Part of a small language model's weights: width 96, untied embeddings.
Each number is 128 + 24 x the weight over the matrix's rms, rounded and kept within 0 to 255. Layers, rows and columns count from 0. Numbers have three digits each.

# o: layer 7 attention output (transposed), 192x96, rms 0.0744, rows 3-21,35-53,66-85,98-117,130-149,162-181, columns 0-95
# v: layer 7 attention value, 32x96, rms 0.124, rows 3-22, columns 0-95
o66:140157122134114112099160105136125101133135140136098147102130093127129097133138118135135133136138129139148126147107115134104142129102129144095126170102123114128151114137138108117148091142160169163139092119114140155143157111131116109137136110132113128112121105119127161115123140151158119120
o98:094136135109131084131136150125101163109073111117122121117118127139123134130135107161148139120162143118134106126129140123119168128156154104096130151150131125104104159151109124068148172141127134165136116104108136128140154141124148126103104106103098136125137128104116123142133154114152118163
o130:093052130198092153184076137151158183117128152165199137214160180084166107172105123107110160093089114135117207201097171171139117134169095111177183093165103131089178113120094167140135067058099119086123119147145085164128085169105150163102117175085161077072181096163128090165111062151157184120
o162:133127131122106140144097120117104118098159130109145150147114162112121127125124149114137132138133129143098136129101132101135096117139109129177153105115105115131153127128139141133100156127135091112138148136109132138108119142114132114130140124167132146125126151115128119118158115144122130150
v3:137113133117158168108125109148138104090115124156097113059102164127103135107108113175135132181065130141085166111149126124091142152113132114133156148114076083110115136138110154063113137144090084115090114106137111129134138098150073107149113148143145113137125132120103126113147111132137089150
o3:122135122152131120146151176147157125113119095136152117136137129160161126146106126144117099114111121118121134105118097124117092117135154146131142166160149145139149155133115130130164142118132135144141117123144100126128116142150130137124112107124138120111144146144126133116151153133133119109
o35:109143132111124148151132152141146136102085108122127135144139123144096105114143127101108143137138137116119134131078151140140134138106133163122118119167108132124137091117136133138125125128114145108089124125068144140113129171127114093142104113127125129139089111147121097134139110131149098090
o67:158144144109120118150148119134121108150164131106106107142125125158138151141134124149142131115101133170093108151134097153101134143108119140163109099129116162133132149109111117144105123127158104116140132104146144099137181134132137143130127134122110168097133125119119130126103139137093105124
o99:134097137131152143127124105131116110141143131102115126132119149155146120116118117138139134105066130107147112155144156134145106141099119134134134103145145108100138133140098106124123091139145135129121130109143118159111118090105125123139129141134136161118134143140149141132132113121135122137
o131:147129093116091144125059085016177178099122200187159126102159142098065198172077159151136133171255150105129117154207129191255085070231086178027084136099152086101153123169129184142100139061141177147122125194076107113146068141077128090114052104158155058127132136148107117122083131113164124163
o163:152146161130130117118149129116125146135143144128149131121132113117134131121140154135135131141114112125132137120153133136139162117129126096128098117119120134106121138143124121109128113127125159101099117109118136146116111126125129096114126117124144107143119104140125111129126126115134128136
v4:133112176111104119108123142088102125146143154142140142124141100155136111112094100156173099111121124138101154113128116134139121085119168146100124138090123124173147101138143146128095141156147120154108155120116170145147126119082141139130121119093117091141135142210140118117142106096189181112
o4:087127160133114135101121143103118113107135150127138154156128125119109157132128084151115126112131136139132148103120146111100130102151098142119118134135112108150178117155106150116133187115139120129141132124113135133141132139138140133118108129146120130120143134122072085134125134169154124149
o36:149161102132132103116135100125132140121092129074129100140096135147140106145092173118138104119128140134135156120138135128120183130141111140131090134102115123149128162118132072105104158105124140073152138117131156146103186116142135118162122130130127072132079115136126093087099122080173098107
o68:085132084100156122109139154113169106113109113149129119119108127099086134122113134106103150096153141120124127106104118125130161140142147115121132180114133169132112132166155116127122152132126130123163117142120117149130146103115132131130135134147063104160106123130089153146112145145130138135
o100:082144144126133112129157143130137144142120125123099111076149116106098134170154128138135108154114121094116126117109119115133131107141125143120122122140085154138098122117122121124137118127132162173120133121133136115109118136127147139133146154105136149127130155111144121125177126147105107106
o132:206132122114074133155096046175061147145056163115202106149188115137092076137215087125134154096157110087126105138216117178120135154074169104177063064090151088099096067086152200142158070200129084140088149151138126179141091073139120157099069101082155195144146136105156142128066126079156139135
o164:157133124140128099173137112128115114134089120103147091125131110157074134159135146140113109153111144109118119129099107128151172139134126119136124123128126147083124152134147105116121063143130157112124122146142141132097132130128093120159151124120129125118123119134119136121111114089173124114
v5:148138162086143145119129106105110100116117122107083184123122157116137137154129096130107113141109143153137108148142134107121123101117111129146120155090132150146102137097148089191129158141140122140123088102128093172088148154104158110108155161121135119130123126080128123109139120136106134146
o5:096122136113129136117108103116120165116082157121092112153097142130106119141110129151134101103122127121138148140118134124126143111153104121146145123160123135140148130141114124106134149141132122139149112124145157155106115147115123133128099128112126158148154135172128119129117110132132154114
o37:144108112153103112146122098127124108140122133127137124111137152142142120109094149106146158113132134120142157154094147118081086144126113141134115144112129141105137083115157135137171136124127102150101121140143102165110155113130122105152144137141091097097084132127149138140146114133088148099
o69:149137145132098119116142114107115096131119100130153125134096123182138129149151105128129157120122133101138140146149146124107116156128083106124120121093133153152135119092139109142136178139150128107109136124101100127172160165154100107116124094122150127098119132129118145135151130181157115145
o101:110126141161135116134119128121154130115112161130093124114088146122102161130126101113096123134144140106140112110130116105152145123133122110116133156128103147118107101127159125121124126109101119129115118108091109156116163125125152132174157103127129090099112111116147106104113099104093144131
o133:123152123094135128176158187195177140087176106103109127081138130041131084126146107132164133143156097196107133122091082144130172177092089171115123102171162059156145245202065092095069075101124157113084202165147143140188099053112097151100119104104139147086089198092160188110066119153143055118
o165:133138143136086138157131146123125124122112135134155127153144147192154100132120147124132122134154099151090119181120138117133136093127136136136139120145142107126142143111128130095139135127149128119126139127137117096147105132119137142117121104141113132141124122128117130121122133145124121136
v6:133089156102121136115120124118109172134118133134123135126125168155130168161087101087119109125127135115092156155125164168159111163166115119113160147145110129106086121118132123152108123136120102140145166195156142147149161145084125116123138094128114141138141119086129110172081141109153139110
o6:120154089138101144128137146152157104125105088128107091117134110121097158175112147139149141117137151115126144106145133138137145108080109142143123111109127127135094149083140129123130112130126121162133129150138122109153107121136118131139149150141135121138137110126137137118136135110082129123
o38:123106149139124133091145076149132163147124103165129136110138112140098104085107134122092117109113110124130123129110132120146134137131123149151122135147132130149153151123126135116107113124132142120133120119140144136084118121152149128165095130125172167127115117132145132110147141179131121123
o70:139088156117122121104129139152118130131133126142123151121138115150121149132132118132149105117143112104129136106123133088121149109126127128130159123122164138126113126141133128136135168125146148132150152181148135126100213161126108119115108121134102155109151143105143144130119125139118130105
o102:107144146115127145133134103119109164125137134121126135165141149112141108124118100136129140116149139159133128149119136160083144115170176142134141085143133134103169142136091126121109144136098142145132120105133165127149092130111109115148119124118118129121132142123103171169153155096149115135
o134:153133097198116093202118182114131073125116128129144204151130144219214098129180144179087193154143105217228150063160079135117089187181109209076034176113114145080144109115139234113107117156215154061106129114169119117079101093122149197110153140176165169140131133131118089130110118040134054113
o166:105117129126106157130092108132131157105111122122172139092160106123133108133116146134125113124122118131118105137107123108156140124141155138162107114127104139139127120101126134132159151128130130127134130117121110116117138118111130114106114134126133154131150117121112124134133137097133121106
v7:126108123101159112114101106100165098149120139155130147169164127159077133152122116127144152125093145143125118125088139100115118117136135140148117099169150121146119121159109107173165114131102137132118160107140116109130151103101162139167124158186140068136096117127092141124136121119139122092
o7:127159120139156161138106141143125117133100127164092155130152134135170136133122139136159144153133124137150089135114145130160166125108119131128140131126153128125103136094113118138121117128101140124113142154115125125122130129127103117107139099112138086110143113142140129118127148114144096144
o39:117139127093146158120151129146127167179168180120124137089118126152150143156137113161129119104140129094132091176097128107140136113130169127113134098143132106161138148108131120122128165113124151120145131119144101104113108108141145129107144170122139133131164120128122129147159138108103179123
o71:139102105049097167131103102142115158119131118111143135161114104143106147093134114103137176117125140171113140122089138109118132143138133128116132134114130133124118124131129134112130158113121139126141134128117121121105096129114147129122090152157103130165109136122078114118126119145121151152
o103:119113151144101142121133129111138147128113125146111137133147137129088174156145114123126146122166130103122126142116131124116172135123113173106146119158129146116149130165116115090137113130135104142135138116141173129108156113143125119131112127142111147142116155111107122141118113135136130111
o135:123130193135164089124168106150083122138134152150175053097086113065185127067129165092038123126169091099082163099158000166156138177093163085158174208133037132185177140130145156119125029102210122122138090100067133172148102126099116145182168072129112149109137115160161176088082099144172091108
o167:140122084125156144135113108098156141106158128128110119125142115067116133124142151107105142106112134129166117111115127121111091143117113123138118153127117168139145129143139154152099121142127105123113130151099122106145096129141139113118117143128161149097108127137133153100124119150114171114
v8:096093141157186153176121135060100147109125128155152133101120122102134140129137116105092105130115111127126148139108140116097114098109064124170129132126117137112156122120149166127135115093132127126126158145114168098177104086138158092161126130140128128116127132140141147113132140106163142121
o8:088114166144099134130117141140136083106133161128099116117117123131135094128153118100124137111136119134122138132073104136156122092118125103141136119132115083147116115125122138127110110149133100148101126120129132124121130115127152112148115170161125158137135117109166132135143124148123138123
o40:123153112130157096104145083147100139152057103126107112138140106080140122103131137145148110180124177088132086123112138105108124140089097129127150075117118080123144115152123122159142097136151125110103129128133173105131144164113096098121148107112116071091103151132104142134151118121151099105
o72:138148121119115155130141137133128147134134128101098111114151130131132146126112117106133162151125086129123149186126117148132155133104113149159133117155144103108084124160132155112140105117127154147108137138159128124122135109112130140150167121111142117117133140126151191109115088133080146129
o104:170133084128135126141147152121162115122101121135149101149106153116137128125117155124113107127113135121128118152117121147129077137118170135132139131165128145120139137123117133148143137152138143098148113142149135151133115122106132146153138108135110138087116110131125117100131135120151134130
o136:126108104156158101092131101193141126113107127150147128147140132159085120127164054162134144108060116067090155142175135136140112135189157144122111162149118171156203070136193129102104106194147058019121101084083105116148090149161088070115155114150113139172136150150123108132065150121142102174
o168:127138118134122142105145162122161111119138104142143118142164105092113127146126127118130131136125136108140124097123134147127109141112093127119100117111124143139147120125123137152138122135136110126122156123107144119124162145122105136124159100104130093106106138129105114134155105128115123128
v9:129125174114151109098155134111100133108133156100102085129096150161108115147121105092120160106128148157165091095147150108165112143101130147170118115149117119103104170149085148111091127107141121139107147137096144157123105156169088118131147174168147148106154163158157132154135137108155170117
o9:134150124137097137140108093110132138153121127171113150140130097154142113126105092167133126146127138136133141111152094132109123159130096140139171116148130092118148123101113144146114134143159097108067135126109163114130132106124106147122095147160119139143096120116083139137130117135124118110
o41:126135104114140102111159116106095125157091104121113116130130106118138166156130101137075081115098114155138146134132154159144165124142108124146105109109123099131130118127126135161139095132148149128158114137120138105131122105105134115186110096101101107113148101144165143112135140137143127164
o73:167114154156115157100154083119138121116151127141098108134128124124133131148148139127131126111086103160152122099149134144125140134137141145156146136133136106129141121093118148147119141139124118137166159109136129130139115125108090140112172129120136153139117135163151103119108114168137136150
o105:115108144132156121078151093125114108145109104111106130152116139109139117109122127145143125143158124116145105114144145085120133128112122114113119134100140141150137158113138136093114108087123127133117172119120135140119138154118135132077138094138111121117088144136102118102130146087142109091
o137:132173081071129105149099227106117136087153113158255172104134106102135157131085158124161154129170163067061179206113115125076151112151109066051145152146125164138160200132127069162215110159114082074127046136156165106079138113135133157183156159071187039165193089128140134175122122121134083134
o169:116135127147125115146120141161140114100122136113154136127130157138106146159115136142116108125142137083167153115114137139107141104111099140115111125096130154124119116125136113138146133151131146144131129140127110115132140137129132126123138146117137119086150118101140137106113156120136119110
v10:114109088136113155089120098121116132170138131121133163153153115152117124108131107119106071090091187134148137177165092105139156194127155123142091126149135108127097115139155135138149181141163150144128152182113138120162148150150125126201091118145118155133118184141068098127124114122146133136
o10:144108132085117135140095106089092140127148136128137128122112099090107129118161125134115126124134135145115123119118126124123154126129126167133103082145136140138133125149132123153131144124103151158098114130124102126149100131135130150121158144115097134108114169109123076118146145145132120150
o42:130125100159171108145118104115131109151173117118114109130113153116162121142112134124159151146139155149151148119114121142134071136121142088096120124081143116128144144139157081134119155120108116125125146127129107078176149142108137125122139107125123091088141126119151146122128153127126144127
o74:107121115097140146125121102140153086132089113170137140180143168101132161098133109114121121141153121125128129132135128106108108151126137139123124147121125149126137121115130137135117164111108134122116132149117111114120140153136134135137135101137124174114123120136113131122121118141146116124
o106:107131121167144162071116142137130104143108106141100144129123110098115136128111121143133142095128163113138155135135173100137127095085102109137107121106094110120147109124186077136119100140073118117124138137110093119142131099139122125161123134138158150136137130122150136103146114111087136123
o138:196153138148140090135143174114126137121167135036161153138116193202221130103145122127147160154186093120101118078157146138135123187218144143084168146071108075163154065142119196165135073145213167150187151135168238125135159072092184086139087193108144079167186153169128147172101145145119206204
o170:131148074131144125106163157140100127130164164118100115150127164106079148121147152138161139149126134112142136146117102170097060132109090161121146159154115091163157102152133160178124113131152063150114130113123159126146129126130132166103138128128112117124128136139084127114116117191102148123
v11:150104088107165148147108143152095104137092138131138149147140102125135091159153145145148087151125120109137103101188129145091130125118099118164107126119122135213103142102143154087129131084128113118116072104129151125119151117124143124139126091137167140144139109154149134186091137144138157096
o11:120135122119135114143124105106102131140168128119087089118137118119153119141128148119130127138100159134122127117154103132127131130140129120109132135153115115134103148117111158132132131145139098142138137109131139154124135119136159131103147122094153131115130142169160128148106118101141086111
o43:136126166116141129136092110072127114147153122113141131139115132173148133150138144095129103110082113127102171170147148119109132107193151087127123121152105133154130142118121115143121171132137166135135098159122127140161140133126142101110198132127147150151102131140132138096140146101128160161
o75:139116143108095123138139149150127090117138114145161102121113131142177125150118136134139139155100129126105119140165117114111126115117112156163140115137120117130144129143097114117146124112160112125128130128156131068120173155098111148123142144127095164123129113149119115126110142151110149119
o107:126149135142133151070129162141124160136100124146137113143142103114120109132139096155137149164154137109153110137110179157113149150148096126129133114141130156121128132104104112132142140116139135114149145147141126124118172111137101137133092105111125161115134125124085116092166121120149113097
o139:164105125114094116156144102122195171164105100047126203174130131105056212069127119107088130101177076070137054168101197126098128118079029134143119175128173178099163081155184069145120086128168185099103158038121127162152048048142076119117174105175094155186099163067166116143129155111125141195
o171:120116110106119091134120105124108121123170165096142139127129122127134152164122137104116106151129109102129139136130140139095158120135116142156131131098143159154145148166135106129143159143126127126094137122120135116133132139168111105134125146119119128129124127122109146121141150126128155146
v12:119144113148099111131105094173114128157131147153121070121151089110121133141106104097134138148173138189113074140120149132117097149120114071127117121137089170130124103125165118122156163142152139122133127133108122128154136109128110135110118160072102115153068108089134100091142171106166140115
o12:107149117129115111129141140146092100102161131116106117127078138127116123138122107119154123102170126142144109114138133155111120108126114109146135114126118141123142140132110129137118155116119132123097128128112130146106102098124154147140130154124112131089138129105158108154124122152152150142
o44:124117100125169098142157133145135129125116162161138104137121134131136131122095124122108154117093123115154158100094156140157165156104139144111133150083148113118172102104150113151107130117127157111102133113135127130098157114143121110136118127127095114121128121141133130099086103175167117118
o76:145131139149152110141103137137137150139137120130151137133157134103119113119135148122122145150125111143139110148142141103101123152109135078102116145121133137138142111116121104156117120152136138115140125110124121115119132117111153123133109098110159122130147128129120115151143140119101141117
o108:121145116137121152110103135137137135146118122154124142130146089116096159153131106137139164122202136120146127112128125138138133097096119170107135145117117133157157141123136131136123060109129138141138144131116151109103135121139129151159100158130134135176126116137129123100120140114101115124
o140:165133118155161145089177221085171169168170117086091150155150092158135099058123135141133050131059179086127166077120098126120137148216201159183079108101165093163077121067136052105100148033166129137145123175155027088225098168106079116088141107132245139163064115110125103131164105115205160150
o172:118162129116119122132138142133107149136110100113114141104135125132106118136106144145094090152095115114145137120132143126080137123100129140125102139117121127142126118111138152160122126110129105161127138127100138131150149127125136143128128141130132135113121116123117100128136148151135120124
v13:110101137131131130175123159169123105139123077149148181122138120138094109143145124165102129133132109166121175161102161154118115109111118142120157157166176118147105154174137166159106127191151110111133083141159089135163083146146138171134122128125112134142121149172148087113108139101159120120
o13:116141146131161132180132118136115145106120122113124142126133132123152125149122128105100122131106101126140115140103131115132173132122088136134153100154148117136113165142127134103116116117126122141115120113151125119109106131100131106125120112122126102129095105134091119127141150150126138120
o45:140102121113131123122142115138133140143137131122119125094159132100107133129137107125139101132112109118123126098134124125135142136147117138099145186120126114146095155138123134120130076152122143146140112162149154112143092137123121130154101140120117129151131115109099142135119128144139125134
o77:098137112127161139108126118145120118123112133126100160115110127137132125123119142151122173119175125141115095128086149158098126143086141148092157173121139150137138105123101126107129125123147145135125107155118123138130106162116133114167122121136115121171113118135132103140107169150110131137
o109:142132124146114133102128154143140123133126120105127118153092110136147148131143113121104134093152154140125177125163092123156104117131122136144165120100153151115138123141160110169149139139106133126137134127112145157136154136138126143131149131127143107114083163118144103095104140144150117122
o141:124165086134064172125090106020137120173105188175128116117158203108098187079184062110140131106065118117109046108206172124111086145177138140179033099186091128112195072148102154096144096074101087118144171093156115109072119017123101172073144136071129152131164114120107182122109023124134104049
o173:111129127105169139102138134110150145111118139124109129147152123103153116089099104125130136088144135148114139146106140149100105132133139170122124127128092102159146104139131148164123114107132126131137120102116122169121136107130135137140109121128113129134120125135111130127110161126141149099
v14:109107139123152174098121115115126124124144189096134120109183126154119118140082169102140123162151136116127165135147141133112105095113106086092094118146095113088107138119085178116087123128109140156155133100126135128122144160128145155112172143120077143103116112149102127088121119143108101100
o14:132143146133132126113143116140146126106122150133131147096103132126141152143159099134136135150139112123100113104168106128139105147131139120134117080122128118135100124133126131093148144153116150138140120105154149126127141102128119115132157091152119083120130111122112120138116120128119123123
o46:123109112155145127120123121090156115117127144143121148162141145136158138138101151104135123141113116106126118129141107160140115148117141140145148152109131115131148149120139118155094128120126146118128154118122121148144179094123111143157125126126111126121136122157120123121137140096098109131
o78:128098129137114141092132116142145127116157118086139122135121120144129141122099155093140163129121139105140149117160079120119099137117130113149131118134134149136124162147112116138129143157156098104137103107141117116152138166116141132141154146151130174143142117142157146147126135117132110118
o110:085162129119126149150143153143146149154168136113144113137162129106113113113111113099118136089143105123121136118103152142134145163109141166114111159104110128107128114141126126099147154125133142143128153112150161115124120115126126102128142142127112137102144137118130114108137117144121124146
o142:139091179101139092126172102104119076146094028237040150153119108180076111114148125140107102130161168213170093226076087160086151060142075123113112180185168146097131153087129199157133091084123087110165080191078074107071132147134175136201077177127119071096085129097158138172072064128140162135
o174:174140120130098121105112113122074131133131091138114109120124136137133117143141148170129128133121142120104125125129120117132129130126116126127117118154134158118160149121120114132123142124140121130147154131140140123129152112141145149094135135118155141098119140129155124115137136115123140122
v15:133110137119125145111107101142105124119111150154135138135149129101121139074144151174151143072137146083119106110089152149149151109071128068131103112119135152076142136172145141119132153097125153144130081148112137161182107148103094145158126112120165137136113097135153134122081121128120118094
o15:123135152120157174127132111131131121137114140124136142134120125145147124109131142145098113141112131135130121154120144085133145089141113067139135106134130150117143153141106134118125107125115117119114153138119116097107133123121137114104124130096165140140129126104130157124121141131123129127
o47:103158137102130126140128136138145152175104129108122132129102097134107144137126104133113109113097128134116143112115157115105120130097144114111122127162149095135082121125128113096131125112133156132144123127104132204158111134099135110074123106106120113152166120131097134093153134147157107142
o79:145132113145091115128128149129112122155137126126102099123165132138151106136111129160157161121126123117133149145145098165136095127140118141147097141132107115135111137122138114136138123115138159140111100129117164132125123124120102121109157112155118164143125128133157127111093114092134109098
o111:139135126108124135146141139114122117095147111176134114130102161113129114081114157109121124089102108125129139132141134157123110157119124116085107142146101151118131111189120123099128144147157116133147119118132131130131178124069144094159102130125092118125143130146134143131107103188127147151
o143:177080154181125137077170152161150162164220152091138052103084114132051142079155144048151138110136162130161100128118094132161155125192136190175155134086125137161126112029155128092080107215074154131124146085141095089069094123169152241151134214123143070130122179163108119178180123123155179140
o175:145136149125161104138151148126162147133105131111141110099117128110133114158121141125138128138121151138131112136126143112169150151133096154127109156162130121125115130153120135131101100151121124133122126133130138114103126135147138121110155112140120102165141127138159138147122146170121128110
v16:143163141168137152142082089183086083085119132115083117147129141102121162116133096123148131130099160111114176163101097115152127132160145122122139120120180109132137095154145146133108118105146106145146108134106178135101132127132123130134154131113140123113111137148154161164160147116137135162
o16:114137144161134097112137120112154145121150111110133129118135127124136127133135115151136132134130112137113129140098122104133129153087138105097111138110131104147102107124149123141132150130122123135149115128118115142109133155137114125108137129113127104122085147135120114120103096114109136135
o48:148155145121097114123115116107123123141145162123129135119132119150157114129129152120110159124136153102118141163124134130113123115122155108129144146141137133169125107151146090129124149125151139119143119132164106109117173137158141136120154122132152096102117127119160099132125120137116132136
o80:140106143120169137137116089130115120128122131136143152141123159124137122132121114127121126142151087125139112133119133123122144159106159122105120099136125167132131134108149147145097119081101136111109117128122095131080115112123153127164115113147106109157113107115095128146157140114164157146
o112:114109131119105147092145160134142132152118117137140170117132124124102137114125162125132123120146148128095151102144120118143135087111121150132118124097142112107110132110124126138133117115149109128155125118116130091117128109153101132130137154120150136160120112119161133130141117105116139108
o144:107091044087137163139205189113092105235141085173161053084125154193090178166083126105103151112135097102213141013203142147147135127197109109152154148163123022092184190110145131090119199172059117188111144128161128097206067147202160117108031140150170106073199189125148115105097154096104041123
o176:106136149115124137115130154159110127140112147127124111132104103119117114132133113111131146135125153104142134132134120131096110129129095128129132116126110140127153132128136115136106145138140142131129122142123140138147149133102136116135121130131123134105146136132111141129157147140132138121
v17:107134119134151123181127106119140100089095121136131128117124126132172106115143125108133131142156117133128159099121095157108108160113125127129094114123109110134106105165095057098102143149166148146136153157143119146107120097112163154117148115167131177132159110174146122154163135093122085143
o17:106110104116117111157127130108163136123127112128144073134148121159136143099138102098124131119112112118131131106140136148100103133144122123141151123090144142112105143125129120122110162102121163138128087142134124126159099139137127121096125125121156123126156130132134105140130133154136120135
o49:132118143116119098169165148141126105164120124139124150146171117134150141106120074126125111137113119104128135108176133119142117148105156118137122122100139115120108113136105158117170124160121120160177121130139128148110124146122105119130136120111136079120182141141108112112143100111106094159
o81:105186135146155115134156111154132128155146107158114121140132139116127149132128137128143106155142159144154094153135124158118132126140128137134088127130119109145121143125104093124151150130109143167151157127133160111112132141146107146101151127124139141097130126155156106126138129126096133129
o113:125143150131136125115122111136110118132097131112143154123115102144107138126119129151136107139157165128122150114117099104157133131129099141128093129146109122138146125137129126120142113123112146122121134152099122129136135119138104106100103124121134136120122136166123159137131136128084113138
o145:114087083136155144084155130117122102063127134131166142174161117177105138144107133144150127060169065178104095172129143140167083111139190139108179194178114112006169064088114147168114143143097149090087136081083151110220189145095175116144049089154158209158141116073153190094181072191143099081
o177:088136146132133141132142164112121138140161117102111121112131150109099107111123159126140121124107106145133108126131122134165124111127126100122147104127118098156112111134092107087134102136127083107117102120121139133119125136098140128130151131138137150130121155101149150145113127153135107133
v18:099089157137138116153124186163133147161140136100123090156071127093138103159124136139077103131131129129126145135153147133092136112124147092088104148106139119140130108117124168144169151137127166103122150125132176161146142115129128138118115120156147122117109156118112182172177093087095106150
o18:130119113157116129134111140146099115141109136150132103115146147122140146124115125129118111105133130095143106137122135122131129128124124124115114134155133155148095095108125140148092114132127121124138137130097155142160134121127133113099163113125169125128116132154123145103139118092102142139
o50:152102120117112116134121132149147124162114097161173090109126115142128106115091078140109139136128130146114121123147133132157176141130112130128104128140101155144123171113115112079117130105140141108135131141102121155095148120121134109138102166120113128175148121111107140133128119120139116148
o82:117115124125140094160137112115104093147080112149129134111097126129155082118132139110129114099140117142119126135131148125145114129104119106122133117118125114163096132097131130168101151112088139122132128132119126140126119115112143118120104109137140125154073107109103110131129126174113111145
o114:101135125159136139125167149121121125113109147110126141093130145077148124093108131125118087140147128113129151141106116110156108133141096136132118135119134131089120113137149123133150140130117098092099144126116158128138102153132128074093183119120161126116111162173138126112135118098099114111
o146:163191213127178109134118183102137113131165078102127097133149182084109145135177109132081064134056052126112111074133123042108075175159169143148230183131100144091230152199156176141171103068148146124163100080179088150069085181190119063141121191129060126197161056096184082139074157141158174138
o178:163141156128107135203121097147110120139116096119150129103112113196156098122123155123113107155076104122091123134123124127197146134149127130155127153130134126114106127108114141077137109131119161133122137147153110114117113142136118068138117146135121145145122082137130131104123130140141105120
v19:109119133083152096134107128156082136106145145137081083124115114143122168144109145154148139111158138115155175138133114139127183111122127116157159135127166128123097143097160128148145120115179139134131150114070098138161137122141124109117121126113083122134137101129109095136158128098052142153
o19:143114152147122155140130118128105121118126137124116142141124114125135112108134106158159094128165113102102133109113141117151113145151130131139109141126116100155139122132120086116124095129163140095093121106144121110093150117142139112118113118138144096134129117119121132115121109149113147076
o51:128093141149170094143164109133112156167098110115092108144124132112139161153131109179121114098124169099147140126128093124127157144127132140101141146142115114098104134134125103138135152112129134116152166138133130167113133101116111170147120118140111144131123099171139134121138126133159164112
o83:116121089104143183168113137124133150096052145135117116117112162102131155109133167144130141107133079134127136164091138123135154125141148148118130172118132103110083112134125155106140116115101136146160143108138089135083090113164145116116106133134164123124110159121126130090123104117104127107
o115:145124143151151106092103094101093128129130096126137165147165132139136166168146121132143131144146137111123152104158141122121125128133156125108133138106155131143120139118128152152137125137126135147133154143119154112122132136165097137154123128110169148166126111113150105108142146140113127163
o147:141114112132126111096144231097176076132129162081123148116140116113106034179121121090082176175060138198153072120093141140178118102097042159175161078121104176106150219162075132152158174089049147150133064106115089140156131061111133070152153116115086106124153128052084150155130212125183107166
o179:140116095128153130134162135144163103147071123100130092118134120114123125141116101170122105112146130106153120133123123114123108148124156124130130140138117130109116155129125131109131096119107128144122141143118135139080103128124144133134123100099104106122109133116118145120118135088125149099
v20:157109121115119147120125145163157148159130140085162156145145171109118109120131147209131132157127159170175129133111115106104131139147115154172105136100138155119121100158144167100110139144133111134113137150118155148091112149153136117147159111089127104109138082085156114108137116110174120166
o20:139098121166136133122139132148120119105154095130146124141132122120144103121111127132131118148139122113143109098102095152094115140093144162125114105148132132125144100106157128136134132126148140142116138161134131115111149135098102133144142154139125160141139130118107112107118122129154130112
o52:111183077121105161126141119127128144139129150148145097137144136125147122148126109136121158106130096121102123120123128140142151124127137094140116119171124138137141127109141159127154133138113122098129154128108119112086100089127154130144132144126143152135124176139160092137158104133112147126
o84:116134146129115141116119141129126107105120129128124138127110115082119143085151142154156125123140126139126104126142149139133159102146135089141150120099115147097095107151123142120124115153131135155141142125130131160125144132135128103122139150118148092159112101144114161110148134151127135168
o116:138124121120143126171119099140131136113097128109140152101139145146120117169128159143140137133138159116124126139136123132136144113122146165133138140146104134136109155099137145121159166106141127121143138114126125120122114162156125111136147145150164129100116119111114127141146127119173118124
o148:106150183098150101117130197104114157165118132111103126131091091124169215084120012024093091143139137087127178193194195073180185151224133171103129108111212091126059099132167100183040112088125099103116137158182139120163125083153089127162120114109106181072173155128132134160044138083050166066
o180:112112142128122140135133141151138139132158127121120130128138116132127132167126151109135118136109101122131118127116113110148130115139138124131151104109135136112109162124112130117111135142116119124133099114127125127125126131117123127138129150149125128131147126117131151141136110088098111119
v21:098109111151115133157143129118127110099110143132096128145110135123128086091127145172135144130124119097113107135127111137136128150125138078090124091146112174146050141117151097164103126141131123123093172115132144120123128081116128119106150095136149156123175166123128149078152177133142142123
o21:120154127118109123188100120142123137115149143120121150147152145119130133126117136148127133125153117097129119090137124138132119145131126127143144129126116131133085126106129122145118105133127104126115116142136118128134120125139118167107128131097134132092162134147136131109114132148141126129
o53:133152131125088166094140097161116150115132141152128113124112127142121083121132113111121135113121128107147106137088139130124133104128138146130168110131137122130164085133158125159102138094164141130094130166107121073089110135137132100114107148140155116117161118133148109127104110147119128119
o85:118120134122144105139126113106112144088164131142141135121129110133130134130112198141099105165078135147124096127121132102100097147138154084122097109136157157122151142112119135138119136136165095103138134116128115102141153147123141150127114127115158137132144134143123145133155162127123112162
o117:066119130133142101103138147143127107111083159104114151112088171119128120107116130115119126127146122103147171122139123116117160096132108127130125076146123138126096125159156147131117152129121132110122101100088090148103127115127151125119144123111145136136127125130126133141137133058115104131
o149:184142140132147175063108138155137139107100128112139123111127087119098164194198099122144061134119118127164102222153178118147095165084179125147096169012092164106206114149099152119159076161096147200117144169120131140223128133089165063204135118154071105142078154142153155156206105128140117154
o181:170130131139126148140095113145094158148155119148150107126129113138138107100142142107135096126098107149133125136124149139117126099139110137125128115139146133152139098139099128120088147136104111151121144118150119094120140141129129112090126120137165143132126114118138134131123128185136133096
v22:155119145138174157149159110130086162110182102095134155146151167141127124138136155127141147121097158131156100126151140138121114126119150118118132168094139144186142145169147105108152149128142139099161163125124132118133148104124110129118108128139129082160103105127164111111168156151097103099